Weights of a small transformer language model: LayerNorm before each block, rotary positions.
Each number is 500 + 40 x the weight over its row's rms, rounded and kept within 0 to 999. Layers, rows and columns count from 0. Numbers have three digits each. The size before them is the row's rms in percent of the matrix's.

# layer 13 MLP down (transposed), 384x96, rms 0.0771, rows 129-334, columns 0-31
106:487512475464533437493529515543448495565476521561480494559450483499481476539481472510412427505480
095:499435475522521539451486468540447482497522502600511462511520443464425494512540484539505424496535
102:513502425486486548526498490514484501488587502471536525424525507477580461435472571490531529495472
098:494520499532449503526553549444542454521517508522457476525460476540518463554522550502553484521498
097:471499499502464500469571437483531452530517546543517517502538493533541550533459522484585568533533
102:515485556448537498481521452442528506537480548485469497498480498529498471574435494485535445493515
105:470411486495500482505523567568477452512453549483536438551484468436505412513419430517548569475507
090:545511507508578477484451515463441525441466479530516584462574519510519506478480527490527527469485
093:402471519449546446489470503475439498509504467508502483495457482575457499496548494501450490441504
109:451435514537439540502505531539491584455510463503581451499493564478486506432464487593466536508449
106:499603545413515510454450533494501491524521469483541543471446541518430492500538479461509512565523
094:485420502533535508475525562478457480537453463553460435513473531432471509515538474432536507480474
093:532485465511420495561460495495489583535563511559517468518486548528494475471463534495549434508557
097:533567484515561489520541522490434560481496465556465541510510467531528515420432514421465482478509
105:431504489516516475590546482453438486526572495458449483502568529495394511540529555431517453524507
111:476461488515483548491478504522496586548516504469566524454483494536526542509479542503613454481442
101:465462471498500513531477511489474594612485548514447543425533466522462516393482444552482429491537
095:475501449461538477505577528469495473428515435535473510450542570474459547467463556512454458575523
103:539493493474527443501494420469496482444483482527497582434515498555508463473450551544414500511496
093:511488514514500460491465503466534513518563506510506462588457524484490517519486478529728491448493
086:497542522486432475482495501471464521507527555491441477543465489534586550514539505456480569501464
103:478553472539490483464463463489464502479552515547442435612517526471488510600520497483434513393524
111:484526523532406491474478525495531546476536434537494464573419443473521529500574445516614494519494
095:454522456503558534513532483477544515431464535453448477504535544487551527558518505516630471478482
095:491545478546507510560520492502491477498473451497555486549474491513421536527558583520497464459580
097:526495437502480557495540470477530473467496528534486468481560483518541529536570451504455491556568
098:545511559544420480452518415520457508495490521454429489502500490505476506470511511486543513517505
084:486458479484509438458552559479506447552451488461508461519491485476483513452536568516513482518548
116:452499413506494531511481543522468476547523584478492444489512495568500471446504500460438521479492
119:448566566526476451446542536515550479473526467436537477470401569507485523499537496447489525468581
089:499513443479453481493494528467436561461519459463465496509524495488463493442479534479506534514507
093:532523546545518513530495476524536474404502525531440514502555489441576441448537460525497475545543
098:452487465576418533409474501518451538544488450481519472433534470500578479549518479589471519439564
116:565476464452506436428483505528391502528550539473471467463563543557485528504466444451486513444542
104:427524545501522474472445479431508478553437525455473537504491494503473532495576528543428510518530
095:454461475473419501472430536483504495571527481444569498438586491544561472545430459420522516449547
111:521521544453529453486487521583484480490418499551517490430525517462569512533515500427460438552574
101:504453502515538515508481456491427507518486546474447414503582545531495513477501516543437560458518
089:587516509441440519493503497470456548493463477427537506565493457540528476538552447485588369541470
109:543475536566479465460562475415526484512486484449499440506540478443523479532481507515464495523506
105:494497486578580534485493440505526465505444441520436608467499528472545514542534496415519486472513
112:562508451578539496506466480526559491449519512447492524443423459515478536517544488479530468514482
096:485532550524493415573433457488471466445463524594482576463539491499529625492491448460467485491525
101:409539521543468455499483512488521421446549553523504528511554468518534483463465479501459454490557
122:547539470574505459490492529480499443532502448504464528542562455474470553552493493430432447487561
105:510490496524503484579516494560443472507541494522434449499501571537491439460470537486420481502457
106:492480537468532446423505539537471493508479510440489496509512459509440549437532486567511517505561
105:535572508474468468589475473479475477528485441466522602508468556536453538466508479424541437553501
096:545517484443505541424413489502486518528538459512529560529486470442520493592562530415486525456516
107:539572486538511574557453470495486481545502466447507449565516593508573472477498490475460498476460
092:505512496457459473530458492443494439559446543582437467452552503444565504441484486520571553572474
098:532440510456480481466512482471522464534484511512518528524473495488532546500515472482667435495524
099:502480485533508466469518552396520432502513420489467531528527514462508506551451483476478498568467
107:537478466448466490478568501454533478453491438510531478471556511522511478541451505487501483594506
104:545501534502472481548496522505491514481467517542486554514429450560486491543511496424521465490545
082:556487563497553510506487542530431485570539455583533522538506495501524545484395497444513464547503
084:477504517458466526451511508556491454511543509501426469537504458523478520490470526494445520471514
096:497517478510482467618543458432516517534487564505508432485464489576508537452466524521515544444507
091:487475583436486484468443528416589586482613457454513483510519467509442507495465532501473498502523
100:567441543556525484463453519464497454516509543599492465505535521487446536527482447501477436485512
103:568492539553473553569469577528567462437478461534530468416501486496413517533527499450523471483520
095:530532473513477467503509608567526484505571424508522504495503501513461527518441562565503553489524
111:560538505590515541466507519457493526493542524521508458505518482558563492547547450497578508530516
098:508510479536483478480499527425547387515463425504557517548570565499493480491451519575460473535491
093:449516503524538526536527426437464491581460501500537502459501494543506475523520566512510496514598
091:488453495509530571389522513509530488499493481482452531478569525438471431483476490469417494454513
098:474494534496498499501499554515467452492506439464437458539529468450500506472423503466500524442483
092:588463519466439440548484531454528509470528395449551560526507455464496527448532471504502467538499
103:455510508445513494488540538472501499441516489460538574500521561547468515567510535520461515592467
100:457501478493455396537476480463503504468492482515417442524559514503553505471529498538629472531548
094:543519537497424495550498513523490498490507487533462470475546424496509534503389535525580550562583
096:566490494560574517555507503464466552505493597470499523450514472562516517479532484538426446496519
128:555484543441561488455512512488526527478498517489488503471514554554442509513533533532407507564557
096:461516492481416485545545468557581480518574454521532555491472567542581516485466518494482518482546
119:547467537540456531439527486470567483479459471452530519430465492565533527529529464492464529460498
101:458465409416495516505535585454490508510454437571486590500546471530478503464497463488582537546528
095:471507483572429475511461422502515526519475493404483485492495536565475518511539527517467548514525
090:458477470472450412457536518493467502582569492554450526520570564468551419497533477502532409538538
097:501510514500463464557482530473540466537412528464474478498467450527452522604442543507497449510481
115:526502507524577443465402485460505512546522485524479511487476536449449478470483500489438452534471
099:554519488514416443563476553492490577485402489555447436514470518506532515474472523544513406500469
107:481457492516527438415547486445474546521481488462517539519548532496473477539462534452503448419527
095:494518494524439536470484508508503533541504530456455599507527482532521416535517533502460499502443
096:558437482402490502561490496493455574465530419503502455509551525483478503469469497511520459617519
094:526477530491505511541508379523540539483454491568514500589525488485541520502463487511569426554581
097:563563538523490492525480571528511516481443482446517492479510496499471444488514501525518482479547
100:549517474457463537497514543466511512481513536476445470502526474451472508525518560547448533484561
097:480566425535464465499534571532513486466492465499504533482437568463560527492480513532445539468530
096:475527504436535509503493512489532510487556481502584469475471437523490501520538519501486482526535
115:583497456490501459444410603531513542510581488490513481460432473465483473464496509510468519482539
096:533522479494513427520513479441467491520498539409538549535492576546484612493502551504545479455477
088:551559517486508472524510421448447476578436513563435461525421556490517565512419495544545474512475
108:433500508549455453460499497527399478564509519566563500513566494449533525506442494486499538573541
096:490453516459500496422537497500484539540568507506508548552454568476505527510499519527519460493532
097:474503434553511537481549455425554474490467548570533499530455523525563500532490460495522477496528
095:547486509489498440527504569484469438556537487507460439556538501509497501511518504562503478508533
091:561545464526477540562501455545542444527504503520501438385531508481577480504497522530596493477460
090:484472522507477472591475503518532557436460476506468447540598460567467546444552488552608494482515
112:477475546431550489451521482514498517448481558514468508579532504492460538503474517467521506432546
095:498421518478476580466509526438503539553482483514452563498434478472571453458477485518596463545517
094:482445534472459483527525482417500528494536514460513523450498465558515445554471603587539503488555
109:465552487481597497502480486543516439501568498461522514471450506490534531522454530491575504459476
103:511478438516558538514469503470597556471503495526440495520494524514493538485531539515498513561486
098:562498554548469498483464404492511473562550486542518544508488564505508528570499448526459535446537
095:423535479431547499454464495531534548526490486491528514460505520464429487514427445441465537494557
096:516451509496521529496517501483490495524562488515469402496494521490509564492435515508488474477537
098:548477512502544420500493506453396514480476484535439449462495473495478505534503488505483529505474
109:553493553497505545481484465525437492502434441521509494479517518444432433491517506462481510473549
102:489523456475491440496483484500501539479560386542495503495452435455477552467477473486562502500515
091:506408495456410508427537488538479501532464429527531434506561545438538420465498460496459457486513
098:590562502517438480452482498484514429479514503506422431472528547528535484505548522527507572437549
103:547485465439501462458467460486467510553519469559503467404567469541581535461522460483499436511537
103:536504468517501443514512523457460443511568409538491500573493493478462554455440528559421485519522
101:493559529462511520527487473483496513454438463451525548557488559518507559498539485527490530529560
111:579503427483490514516451455458475528528476481465505551527521473527457518515507415531485490539482
098:546546512531511500506509489492512537527501572568515515483543485530485431487488421443445540492482
118:594481500524484499581498421448510495485531535464470476528600497479527528510416463504511487454520
099:475551493456524526508503502458527481453473456466421461464451520520476495477481513497503461501478
105:500448560479529563559595440507571468483490507522582553440582514475514507518482498558526526527478
100:460497447519557433464544484518504476407511534562527509562480531462524497498553473492464482480541
094:563527479436504512510534478538545505568472488540551516474569522479513474430435492456592510523514
092:528574492524471548534498524511405385521492487563499484548431485484512534486533531524511508437546
093:496442424515447471575541494486561522499517489485534497477501499485436439479454573430481505471539
090:561491598498491400477505473451483474480530588494539509462468436467476519500492506594567498486473
115:502516494390496476468520502501526479469482552461445549458519571554502577507548495495481543548492
108:495474450439387597513598467540441534520498468521533445509464480493505504506494449481540495548498
093:538427548512544518483554455552476498533545444491469472493587524457524503503497541486504599470497
093:529486468511448492524483474444551571470446550533492432529425570521523539492473464477569503475558
086:569504486526548499522501445493491447517457517507442462471509492522459540531453477514533505493511
099:510488445532498512507489461449525574445485510413422512469458442490585489461521610529489449462498
097:481522546481486409457554491507462549552429505448468535509439485537493441502490456538471470471522
111:455485567553605462587550514529482506518509458495500482461531569460458498517417559485508479545536
092:497542478444478568468555474456528434505467454414454481506513499536515627471484469508634504475542
090:543497554488447497566452467518498496508472464497491496526504560535494534420515525529567541497531
089:542505509551398516494546541465581526506459468464471517459559477533494590442531501506542525550476
112:536442522480519486574497550430533482498458525517450497546521548560523468600496506496536477488514
096:474488487468458399471536454564523521495504529574539523491551507464489496506455445517506535462553
102:503506519595525498439504490556497475516465533520553473516397513481457428526479450439556555424505
104:386498496460465469580633441555551449556452440506530506486485534467497517439498508522496501542485
105:535564462454568485474450540445427544521451516553475559547506541428480521512488514461458523467485
099:569574447430513548510452426488505511518511502520481557532494504536499479448560448557519446547532
098:562502527540530520426512475496482556508448530449482445531497405528482469559530573543480445441463
100:497504469423534525466517545500513530502427510465438542489482527494586468579467488479377442516508
085:465453468452485485589509594438465490483506535482461495493485539538510466452473508480495447486538
120:484547474440526513514454498439477551548517513555525507479566431376519519494492514503434506459510
098:495525531504500565474520488460499493483487522474503543499525488513521499527519586549553450512581
113:521571589420459515522477510464567471538460518472523474595506462462539525473516539477449578481497
102:522570511506514526557492530527483462464468493476470538482490447594434459569509490409505531481495
100:446534495479430491503489526480508500512516455484503491529528558562516513539535557466612484542560
093:479521570495540507511535516496497520525517494510549579550492518484482506555464503597553509582474
126:509494612525445494483478538472490558543489445507543431433466519511460543500511524576459561479533
099:468505522552492500478488442432472507478463554505435501514559516449498514522427514505468498506500
104:533506508475484465433543525568487481457459444559493448548492515480456475550428513546465493491504
090:500498478533550493577452530435536547460606390493444548501521474502456516482536556403484512478495
102:524497533488505433528521490507502452531572454543462434512510561510471546481456557486601556506476
097:517590534526552481536523535492532553484451455489455490607500500511519501563503574531561500539536
084:453530444560462455521492477490517535489419495569482514469502512462452503451503448556705481541528
111:544499558471419557521546522439527416476504503516516557461461518462568460528448525506522527455490
088:473490477496467447539484533518480512494519483517437401520471569467491594468588533593499548462470
096:458486516513562553474437527497544493501429517467431585559554468487500443403481469532451411482464
110:553478435427472446489542491457479520486501457528511516462561507503576565475479484531426428495498
117:433442517508548497478502495558516479446518559524494479511506460533502494486524550408529507494558
091:501495471529548443493476517449582501496492485559610521460458504517543485541490437465567501515547
114:480515582534432544499619455491523501494537425529500439520508497416548534488504585512470512480520
097:506491506567469475508549500493471453504397495462453519428537530495439507521484522545501477525599
109:484465544453480504489588497485521496507442522459432468537544462482477472487474519473503495504518
107:516517516534452510490497547468497518420505454505568513459547512508497463574458463503436520512508
100:471546506511471556591565543452555487442587499505518515470528454485552494551561546539544485595523
102:464581531556549498527573537556521440478464492523519513472541534417471414502470461539518511454489
113:498471524503436516479452538469478511539542493475487452536433532492554503524484572583532452475534
100:518507542490557492466484467536550590442483522509413464492516492537486514428529515485420450521415
102:434499517536459504487550488510502496433504535415434521490459550513518501498474490581555501516505
095:509446530537475500567495520501507516532454513439562550527516515472514516462497528516513521467463
098:498460553471479440565513537482500508541481531534503506443544499513595507561493459519507511545548
108:445516425491407514552492523456529526514548539534492560452596484537517506519444534478503460520422
103:470523496424497449472553497481481468453479466503516492442556473545492531467522630546506506463587
090:539432448493462477540539529471523507540593478570550482564528538517464501563452583536519541411515
102:499446501495526444523453533480451463576545478464482488535481492498468548453608492503556478440455
114:484470561509477501427509458434451551463473531525461454575544469479432516483488469508445499612489
105:498558498489540507445494431545499520430557524546518464501498450478509462516517489475459465516536
106:464538541535502568444473549459467499524431482440505487496515535508553528535509422469431467537462
097:548490487466456462498535467496416630505579473508485509463534520503421552427428524610441464511523
098:548543496550513488546477502467550475524515458539476515513565558474558430445518552537539479485535
110:515483407515527510506506494562478482475480531523547468511502576516437515387541497498463515501538
089:470445544496532488502555474474482492549486449488512515471523557460455513502477522580505581499514
113:480547511452467449524512464483522468559508469491580531504502540553525478528452512532554497557478
100:477542463511484502449442475487541518556441564504483496532552510478447558450504494551552568540488
086:499512540479442524460505495506510445520512495589527526561476528479473522563501628458502461487498
087:444490522504436571453512445447474509422488470505500482525567488473484501529476432462366520546539
118:517496496441549505530504448494413448428523560513446466499432562592494403500556535492521487505482
081:511506567523510474501515451408544514501516467442472569482471548441486542457544478547451453493546
103:485505445517502501571566492470497447550487524556549525547599482483524513458496545509518462453512
100:455510491502416548563561548485493575518503491548566488429510454523523554487453408536528504525484
094:501509561530538491497442429490480465462485497543472455499566498451466549521491498544533473452488
088:499501515532546461607483489563511480485506422525474510507501542527500479386491448437387518399512
107:499496481524530475438428572511534530479506492515511489524435491497490519519549531497430569498502
096:470519528520477501490433446475465545514483479509477531484422505527505477582483490512462533474544
105:488565533476526525509499535405484492455530546476511520451497510560445491484541480507470519484505
107:488502538541464453491509461539516496462475506515457504510511623462570488491462463474496565424539
105:518466512424546516473468505504400504501460537515535550572492553476526538533451440510547504547475
110:530517500533516553485486481465467500475533495548445439556520528454458482459482441520475537561511
094:517486478567417479490460516526538522596504425444462478495445514543514489406483492474468558513571
114:491509509482517520520494473483499584503487505455506452479553484457495525469457466518363486490633
098:548428457522502557530508402535503537546484534434538501492504540538524470530482494445483522469568
108:508469502445489489520530497503548499536509554480419456543528462485479567480513460479481524455536
091:506513442458557498467514482573566433470501478453540568517559488483452526506433465448523404495496
# layer 13 MLP up, 384x96, rms 0.0773, rows 130-334, columns 0-31
096:513528516510571531528442465479528503518476543398527547465528500465529476511441440423504486615469
106:480517507510508524518391458445552545448506516451512540459371498542450488529475509498401455531458
098:520542515475492522525525452503520474514475531448558530436489397495470518574464477427562427478432
091:532560524583514451536502500523462508429523533474561477569488441495574405491533448462465478501483
105:530486520539528549520457527508473529471513481535547523509389407398528488527463481514506492532447
110:533496475544558494535484472526505542434519478426554536518494460483518463585479534495448551503443
097:478493441506524503416506505535546531501471513462503482535498483468506517490605432555506543492543
100:424478535579451514435479500477497513370474564468497481503529495524486449509465457433520475535469
096:503571483462537524526512405513502579547468532486500532491517488494430525513526525455501496517485
101:461507519474528516515448474497544471511445576465443493522423444461545475509560583499504484468510
099:482527570456511499439504442534539500525479538486506478522475527533484435556506496525475527566525
095:456485451489475529540520538505518507535425577457479543529523486520448518523540445461514505536487
092:522514533501446469527555465445452489493498544513560538478507538478506445510539515497489476470455
108:499522613495474475457510582520539523466494476444515432553486517523542474491599539504474556464512
113:487493544558468529524501467493509578475471545539550551519432471503489467498524501412537475537487
096:463493564569486467511489532532493511480520523480483449493447521478481469459601520530530563430485
094:478494493478525551577555462510542606472479571479502483494476518549494526379553495501461472514496
097:425534507491476502470460420483563512464488542457535503425474444448481552503491428446498514513468
100:466413489514500493543489543528586510497541507548556458494479465496463521513556397516579504498392
090:545510496545544473563574502495516445508506501489536471418529456450531545470450523508518481475501
096:506573519493468504548501480469556561534535484519480536450469474504482520522534536491524522509463
109:523471537502576587561492492481521488516538545497600513503430499469532495540491472455504493454493
100:474511487485529531508516499460482519426489577483537456532451496542507512486539422437553503517461
093:477497580535507517501494419552489489543556433500524522472459471479488450500508502501435521524469
092:550436503482562414492483506507490480451457508479562432540554544462502416512534513498489430559484
095:409558468469562522508558501473490459536485490475518544520404497494496481556560525511406487514510
085:579548489524525503473494454514466542510583512494603557466516537535570469460520486448501459500447
120:459548480543486499497541527508451450546511574407596534519469491500530449458499465499471505440520
115:544432515489461607493438501554533495510503535503551585535398500477515515509522423430477464493455
093:514513549523521530509452511506476461501484532487545511462490422480531456429463467480534473476525
088:556510457514510505472477574472493546506513536463524493468515493575489490524457431524480524458526
084:558558539487519524523522476540539571421560497517494465472504492503523503441511467441569502447481
109:503502480505483554502495519484565530483588520481563514413452500472549460486486432474532426545465
094:427535472561553541494475594549463547502519538449554470515493473428491448518528490453517388521511
086:523474484459552485547549521542475546449526524489530513553482473483498527531540587479521519481461
102:520512502464539518498523522433584517475517538440588525544503485508515453542527531528508557486468
096:509467508507559536495486487444522411504501544431543611387513517471536485474529504470530565503485
094:498495505497564514577523532572493454474548486443520506443428503448587573593511475508548502402498
108:487492528513581450453423541439494544444527554494552530501528521460539487498470521472460504501466
108:509473513500539530516467520488510560529488559466526470504480526466518471520483451446502485502423
112:454472473560473581500489524497508468418492552509516459548486479499534490546466477457514509483467
093:551471507471584540477495454548458501557473528525500559520464500554508408518493523469450474487482
107:492470485469436550439548543573602460562501508504512537480450468469475466540527483489462501483476
118:506502535467495584418466560462471510523528500474486588495437503525484518481465469474481479504408
104:493569470517506521519563524488508521565459540445538524544452449533584528456579468426519532536493
110:493530438542482585478499554537469467519521493497482562554456512519528458538554443432451536549473
097:510447439540468500504478553538473521464538577458514531487464443489549411542485566460448435530556
102:482493514519533467494520523506498430459516564431613429481512490531539435447546521541516512469496
108:457490548510541526513411521553577609427532487528525504462488489440482517516472535588435508569482
088:524508504602520529575531560522510585436489502465505473386455362484528438503465517543574495436503
099:503448511535509509505588502523509579493505523542470488472458470458435525525489451488566507527407
091:491575492504492531557516446509446452491465536496556540511464464515560470471591477476523563456531
109:374567442550545525508461494550476501462495523485538589422494474495458447503498474496487524532494
109:495518518507513611495524562477461472520502478509491411491514551510480474551497480560506564498411
088:450430492520534476503525444512508531492510521513452502473449481504469472519561538494524486483449
099:556520469512481511525523510526542442495534523525484550484488493526505537517537428505475510517473
097:545453446522496490444537551508552490409505497509557501466487473488513402561545505456544446522441
086:490448398529522557466520474536432570484513543505553537457427471467464460516473427518524498486521
103:490467453440526556490504474472567505498486498498477528444510434490506443550488474365478468514459
108:499479534459538487509552487509461470510505535525515494455476390477483539520524536476482453562492
104:463542467491511561529507536565554452451493535548466554482388558460522478516489454492495469536460
107:480492508490487511475542531564493485399500529518517467504487468491526478486570432400450575492512
102:469460522537528589459525538552498515436540530555433545523517485502496468476555492533480477476535
084:485483488438490526505494497515480518454554525520493538451481465474474421514521497446488487544464
092:494538551515477488524491448505484580478467477460541531486453472507456564437481478503518446482455
104:440530462465530473453530435564475541496543579472483462475538497494446498475544500476500508499454
091:518461465559475517540563448503452514507491578479521525470538496501495461489471502473556451450542
101:515462508534568485445578491594471523524486512454448541516419506453557525447498454447513499483494
091:519395516524544527525549511460492551451499521508574566491430483420571450542457486459558465446469
098:528486613540489527545525526485555554538508519506459510524442423492535489485493483498542531506435
094:548533474454478558477520443479543498526526461530503524446478476377513439517437445399515503500395
116:479487502546485476479505471508547505502546541452602540422489493469562489481551423562504515474467
096:481521516514530492505425547535526546491475499528521550550457472506540513528527472438494488497398
105:491500441553503557522433549532449500535475445502497492487461499459524426490507469423458479503499
101:532484645522524435450490488548502597507507507529568499531468498506490501571469524504479480471538
089:502496496455565514506470556553472483466494443530496505533480448523555473498522455439562486493555
091:450510562471531482517425425520513560510472544513517469382441484521485433494495480450550504559492
102:512502480495518498525465516484470526469435578476475503459496450467488536576520514529462530454480
109:480471547480523495501486501586504470540544513532537500581447511542474478517522502487458446542494
102:398526542480471507495474481562506502480457493514517478464470530540552492469530559518511532484440
106:506621535580448518519461474479543513487517479494499492451448461436471497535471472572478584508464
113:471508492506543555536480535501436515433547496526505428513507472477478507473504453485524480503507
095:520467491599471541549549496500554478426495490479528546475472443496481470468510472418531586489483
086:435602510509497522531429564462485551521446534408525527436500499522505525589525532452502502446434
096:500560548501447515507542473485594461522482534488440544491435469466497489518546457470476508468510
104:480480538463521458491550529535531567471470527523524514472473476554545500511520481498483552543372
091:469481545494487507436485545496479488504533545507501468531556492487517449474485536527458481529461
095:472468506512531543498543448590464452532490544502530498499469543527527504464500478445497492487499
115:504503524505520507484446543473569449475502485519498448469414512479551498593566520516520495539449
098:474548492501519455535543496500446409496549494519535535491473438520570493466515462491446489504496
086:509447424527480516522384504553532490458450565521546510428528476493466485460465534507477493505433
101:551546529558499488485489548440503461470552502512544493481414463479474496534528538521448545491480
098:460447561464554562523587431549512433466504521428552490418436432496515537469521493480499479514470
092:439464509479562549466492503537537493492553520521508520468516415537437447561515468547494489503491
092:468488605492540586511503497529590558490404484478559494433418520484481484500466512487520530474411
099:440506536480499466568537520492460509504544550514547513558444488482470478526516469438512471500457
084:467511474496499526515507484512530484462551501451542537557429490500565447550449441511486436473502
109:556509529489474511479444559425484536485556509517519452501455485515539538517479513483446494516454
098:518509534519523452544507482559516463452475554404509500478512417479446528539533557515568475449425
095:506517496423513539488539564539490499486484479485574550473507443435523485526478524537499474501436
107:610518497490452483501465536471505458443494454514514491465470572486542482487480410451441464493500
103:513493549494507523506585523552486496511456531558559512494497454478487533486491485461479612483465
097:464494489542526546479471550478589476433468517451521480445491409499521431515529474457509482553525
096:480426529516476513480473524502523491499462561484557487488522451487506521465590550493545535503539
084:489509484540539483554473469512475504534466530506561553460525491436545466466518503500532449533454
096:480498502502476485453481561530578489461503521521567502497518455537549464487495516528485503453435
105:485453480492502495495481484466513528512539566430524564508429457521483541511463504518524497576409
089:497516506522524494462525549502513476450509492422526495472506517518534525511531490516516488448447
092:517536530499643424505541585460521509427493563420487569465476448493494538529509488417566498471459
087:520460517449480491490538466454461525476501548484536515552491516496544504468506510468527432567394
098:493532490495506464476497489508563445427447560518529519488459469446561482532571515527475545538478
101:439517512518533555469472476512474608476435549491524566495514457490527414512495564449512475440466
105:473430455480479539489543522463486489505469542470516434456523484517539479468611485477527543529420
108:478475480536499499527525542528570465440519524478574586427486486387497507529550478447457495433465
099:454528514523538548447494536555552501483490590501510514496497534559481444500491511433446519515500
117:474506451516491454495538505449486481498468545443527457422459507523569515508561592441477514490462
103:489463546579539462517502490453570532449513490377537555487524514472531474499539475531520503483488
106:490507604529542571496491521454505515453514468470554556469420471536488515524533505532463538447498
103:504527508510483573504477502491550495437513524471454412478511473519560459479465537484532502458480
103:500515451534514505508493569499528476480501530439497496492473412491498496556492410465540545400452
087:494500489504499467533477495478480546519463527419506590508479524519504490498520544431553445598386
101:501468421548519538519491519507480555517507527505455483519466493460503472510558484486498569505421
101:497573448515570455475522528587494507456399496517560491454507478454550445544501501470455535556477
102:433535472544528523464522468574471580495457571507507468550486424500547506595493477425502513565494
107:483575499503526528549516512500528414488511481412533511493524534406527487496472515490486515431505
100:433529474510475508514490543556540545474552573513555467497467486517555485478481458491542405506470
095:519506545477510520506497459569513462501564563524543564493424432446457432508536465477540445455444
078:496473479508485504401488439513488507518491472406479489431458497529524476371573452452546502512538
101:480555494499551607577494535573492500547489529489563563466538471455523517469470451462452582478483
100:528487468557542474512495531500588479433550490484580493491515487458522461512541540532499560493502
111:454556489510497485471433492477498468534515530444515604483474467529598469541563507445482535507479
095:491498483519547518518463426489477465470436543558558552543445434449529470524488533521528489539542
088:547502506503487524447497524520534544469540536466465489453507466456544480533458441442539445545526
096:459476530481483564488480525569454474491509478426588463551470468572482478617475513508484516479492
117:498453497482528494478474499534446583428538526482488515538448438508413507525585419440477488461508
097:497525551518486441439544501509540503527507549524514540565513429530475463568466462491548524478474
102:539520568497559556462480556470534508510459543502518487538460464475472428535479564547407511483466
096:548519501456516532451490549528468474502518491406542462486507480498476561528561522549471509457450
105:477508581538496494486540439495489501485503517487436556520433451521518544508558490503501463502478
095:484480465517573546571520530541425443532474517492541499489493535476508511408483436430368556454443
098:479524549571567446460468554504458527442470470474543479560505530502517557567640474535484454515497
092:409504594494539492479495456466500510451507578412511492562459465467450497522520461539531547485467
084:475549541590532572516524468470520493485512549421539512513488499460507481626536428399531528595506
114:487525536427556534452505515528464535546481508491518577535480447553475483489539455415459605555497
102:486462473595500577456479526546504518470473489475526498502471453428519470463505531511434521546515
112:430502513556473500460524580543484487491525539492470510582425522572559441491554490465536511547538
107:552485488556505468523503542523572550418477506476554500486465484447586534442507485457492516574470
097:462506543452499477476510482557466488471515536463553501419459454462518501575547469527528542499501
098:457490489542484532462444457562445532553579503485449506525435542497511536439536509518401515475496
118:470537465538512541432518521562489496496465509467552434438517528489524404557540424520501458486493
094:486514573464541457561503469490461550500516537496503519441461538516546512490504468475496519434490
096:492460585571583518486506522486496521543495563461547517485468530533523421544534423498464480543482
094:470520444525543591481512556521507600492451477505573553480497487544570426451516476497427526467446
099:511551471424502514517508522534476486527476594476565508516428435491517489530478441491498456443416
095:479518499564524506462517496510513431471595459436480434481461533464522443510476451480501500455501
088:478553531501473547584477505525493532518451573468552462463439514478571491518480421505572506448463
112:433518523472534524509517503536519497504416577462468459481512441449593448530552526358514476521482
087:522478519543539437523475464555480530534458534492490538462492495449511442542543467466541490496549
100:533493540583494463527535446443528456416525455499508468498528529453518518530554456513490479489464
116:464502532465501512427486518500499488502495503475523523470427444464479481573517486487415486538496
110:553517525495495474498492510474502541527534531505467537521463419523529444513500467464494457491443
094:521478441514523481493518475543468482452554468491428455466493472520466483416531535568491485522469
106:478534476515536459491492463449501498447501465496547465540419445503420508466555434481510515464457
100:469487496499459579474478471506507459536588486468522492498517390545480469497470479553453461564527
105:565560484557569576484479532471576492458429491515487452517470496527523485565494495401437533475492
096:517493452460516492458500516572448526497465545494460444481518485539572502485550589459474520511488
112:545487549491491539406522496475572551432517484458507449520433524462467499506590547479389537526411
106:552531522477555515527473546482486536537520529477558460547407468486535528528530476493505537469514
116:500502490499542483526514489562523512549459545505533508460419502443502439505509474425433507422501
104:448479530484490520538480474474508518504498553471558509494395492453441533497488419461482592435494
103:456548502496522520449568533449546511530508547487559380460513497491502478545477392474464545484503
104:513458533538509477495520491468524553474436552495535507501460489477543466528501467466442511554482
100:497484501540456531520505541547491514437475499479470457486420495414506479487497463496506551498427
108:518477498462550544451538559551508597548461492433564468513502517526545443494555585414405564443459
110:424465468518579518481469442543517563537482516451519517471469501487476468543506460458446464522467
098:413478472460470512514462525548533548506509533520535529497440489491488454544545445458523481546482
096:407527523473489504505517517488475468509566531480529477466509487514483494495490526487479516522466
112:525465514506524499513443535487550575413472478535474546542431495498564471493535424472527543432492
105:451465536457499474506485502517542497544523544508509532530505482431512525559525416522467521479482
103:495509474449509480499531479508521442522532532371528540450494443502565462511482457450509555433485
091:544500497509549536471533594494517478420479535429473528489517452489521508535520452446518509476492
099:453463503497510507510494510549417520496561560470604484485425501452485524533489439491535539489448
118:523511525468491501474535543627438493487486546486502492528430507495488445560524545503472490537449
102:503565443536432430438515567567501489476507539434535503512447459504565469521505499441473549530487
114:428482540531559577488468517488568524496484511483515509510481432562524510445597519462526539490501
105:498552481552460514519473504468520493469519516393533475459435520480500418518619439561496490502510
089:521540523519495516502501485464505516512583534463507582481463492526534489506497387511507509509539
091:494593475421506450492490447514557519472561518403521451487503472482419513526599521474490535507509
123:475522505509479508477483496547475581520539510486537449412428554483499432487557437454501454547478
093:507531524558520511516598458486458407505502585521551506476519477475507437503511504433462519489418
097:543531559525536510418498522483534463437438555477502471444437484498435481500529519492452566498498
106:465470503652495467537448505499502556444488472456496502522460474426544472487549471516474454503489
089:537508492479468464487499587488428558430493550491531567523484455481508471483451463473549496448498
089:472536441462536544453527462460425529498430528510517574463476417435512451454596466553455550471413
105:539517491581493528491510522559478527455559523507476481517476437526455441463518476552466497516506
093:487546593565472528490456411427489488497565536454542504486493487507581545512519438466516443559461
110:439504505567485519462454530528494535510494538499519577510485555536465490503506476536448460573485
108:521523561507575518494469518437537528536443472505589458542478437498500490471508533468457448514468
111:527541551450541508544549569488547523471477462510517483499505501485465494518521523506499503453481
104:503531514507484437426444479534423494508487572405446461531440496549502554512545468495504454495455
098:541625511427483443522499455568450489536472558512492490488483466529489448467545443511478411538532
113:442466464540582533524434461476566480410507543404530486485508481509581527507514433427477519503475
102:523449505542595499430538503506450515487547504570467436496501450520544469453532468441506457547413
106:489523465511459457462513511550506486543471515572514486514437469453571447546509414444473516526518
099:448517512590492571500440517421582444533502508528555499487426517443499529532498452513475562513476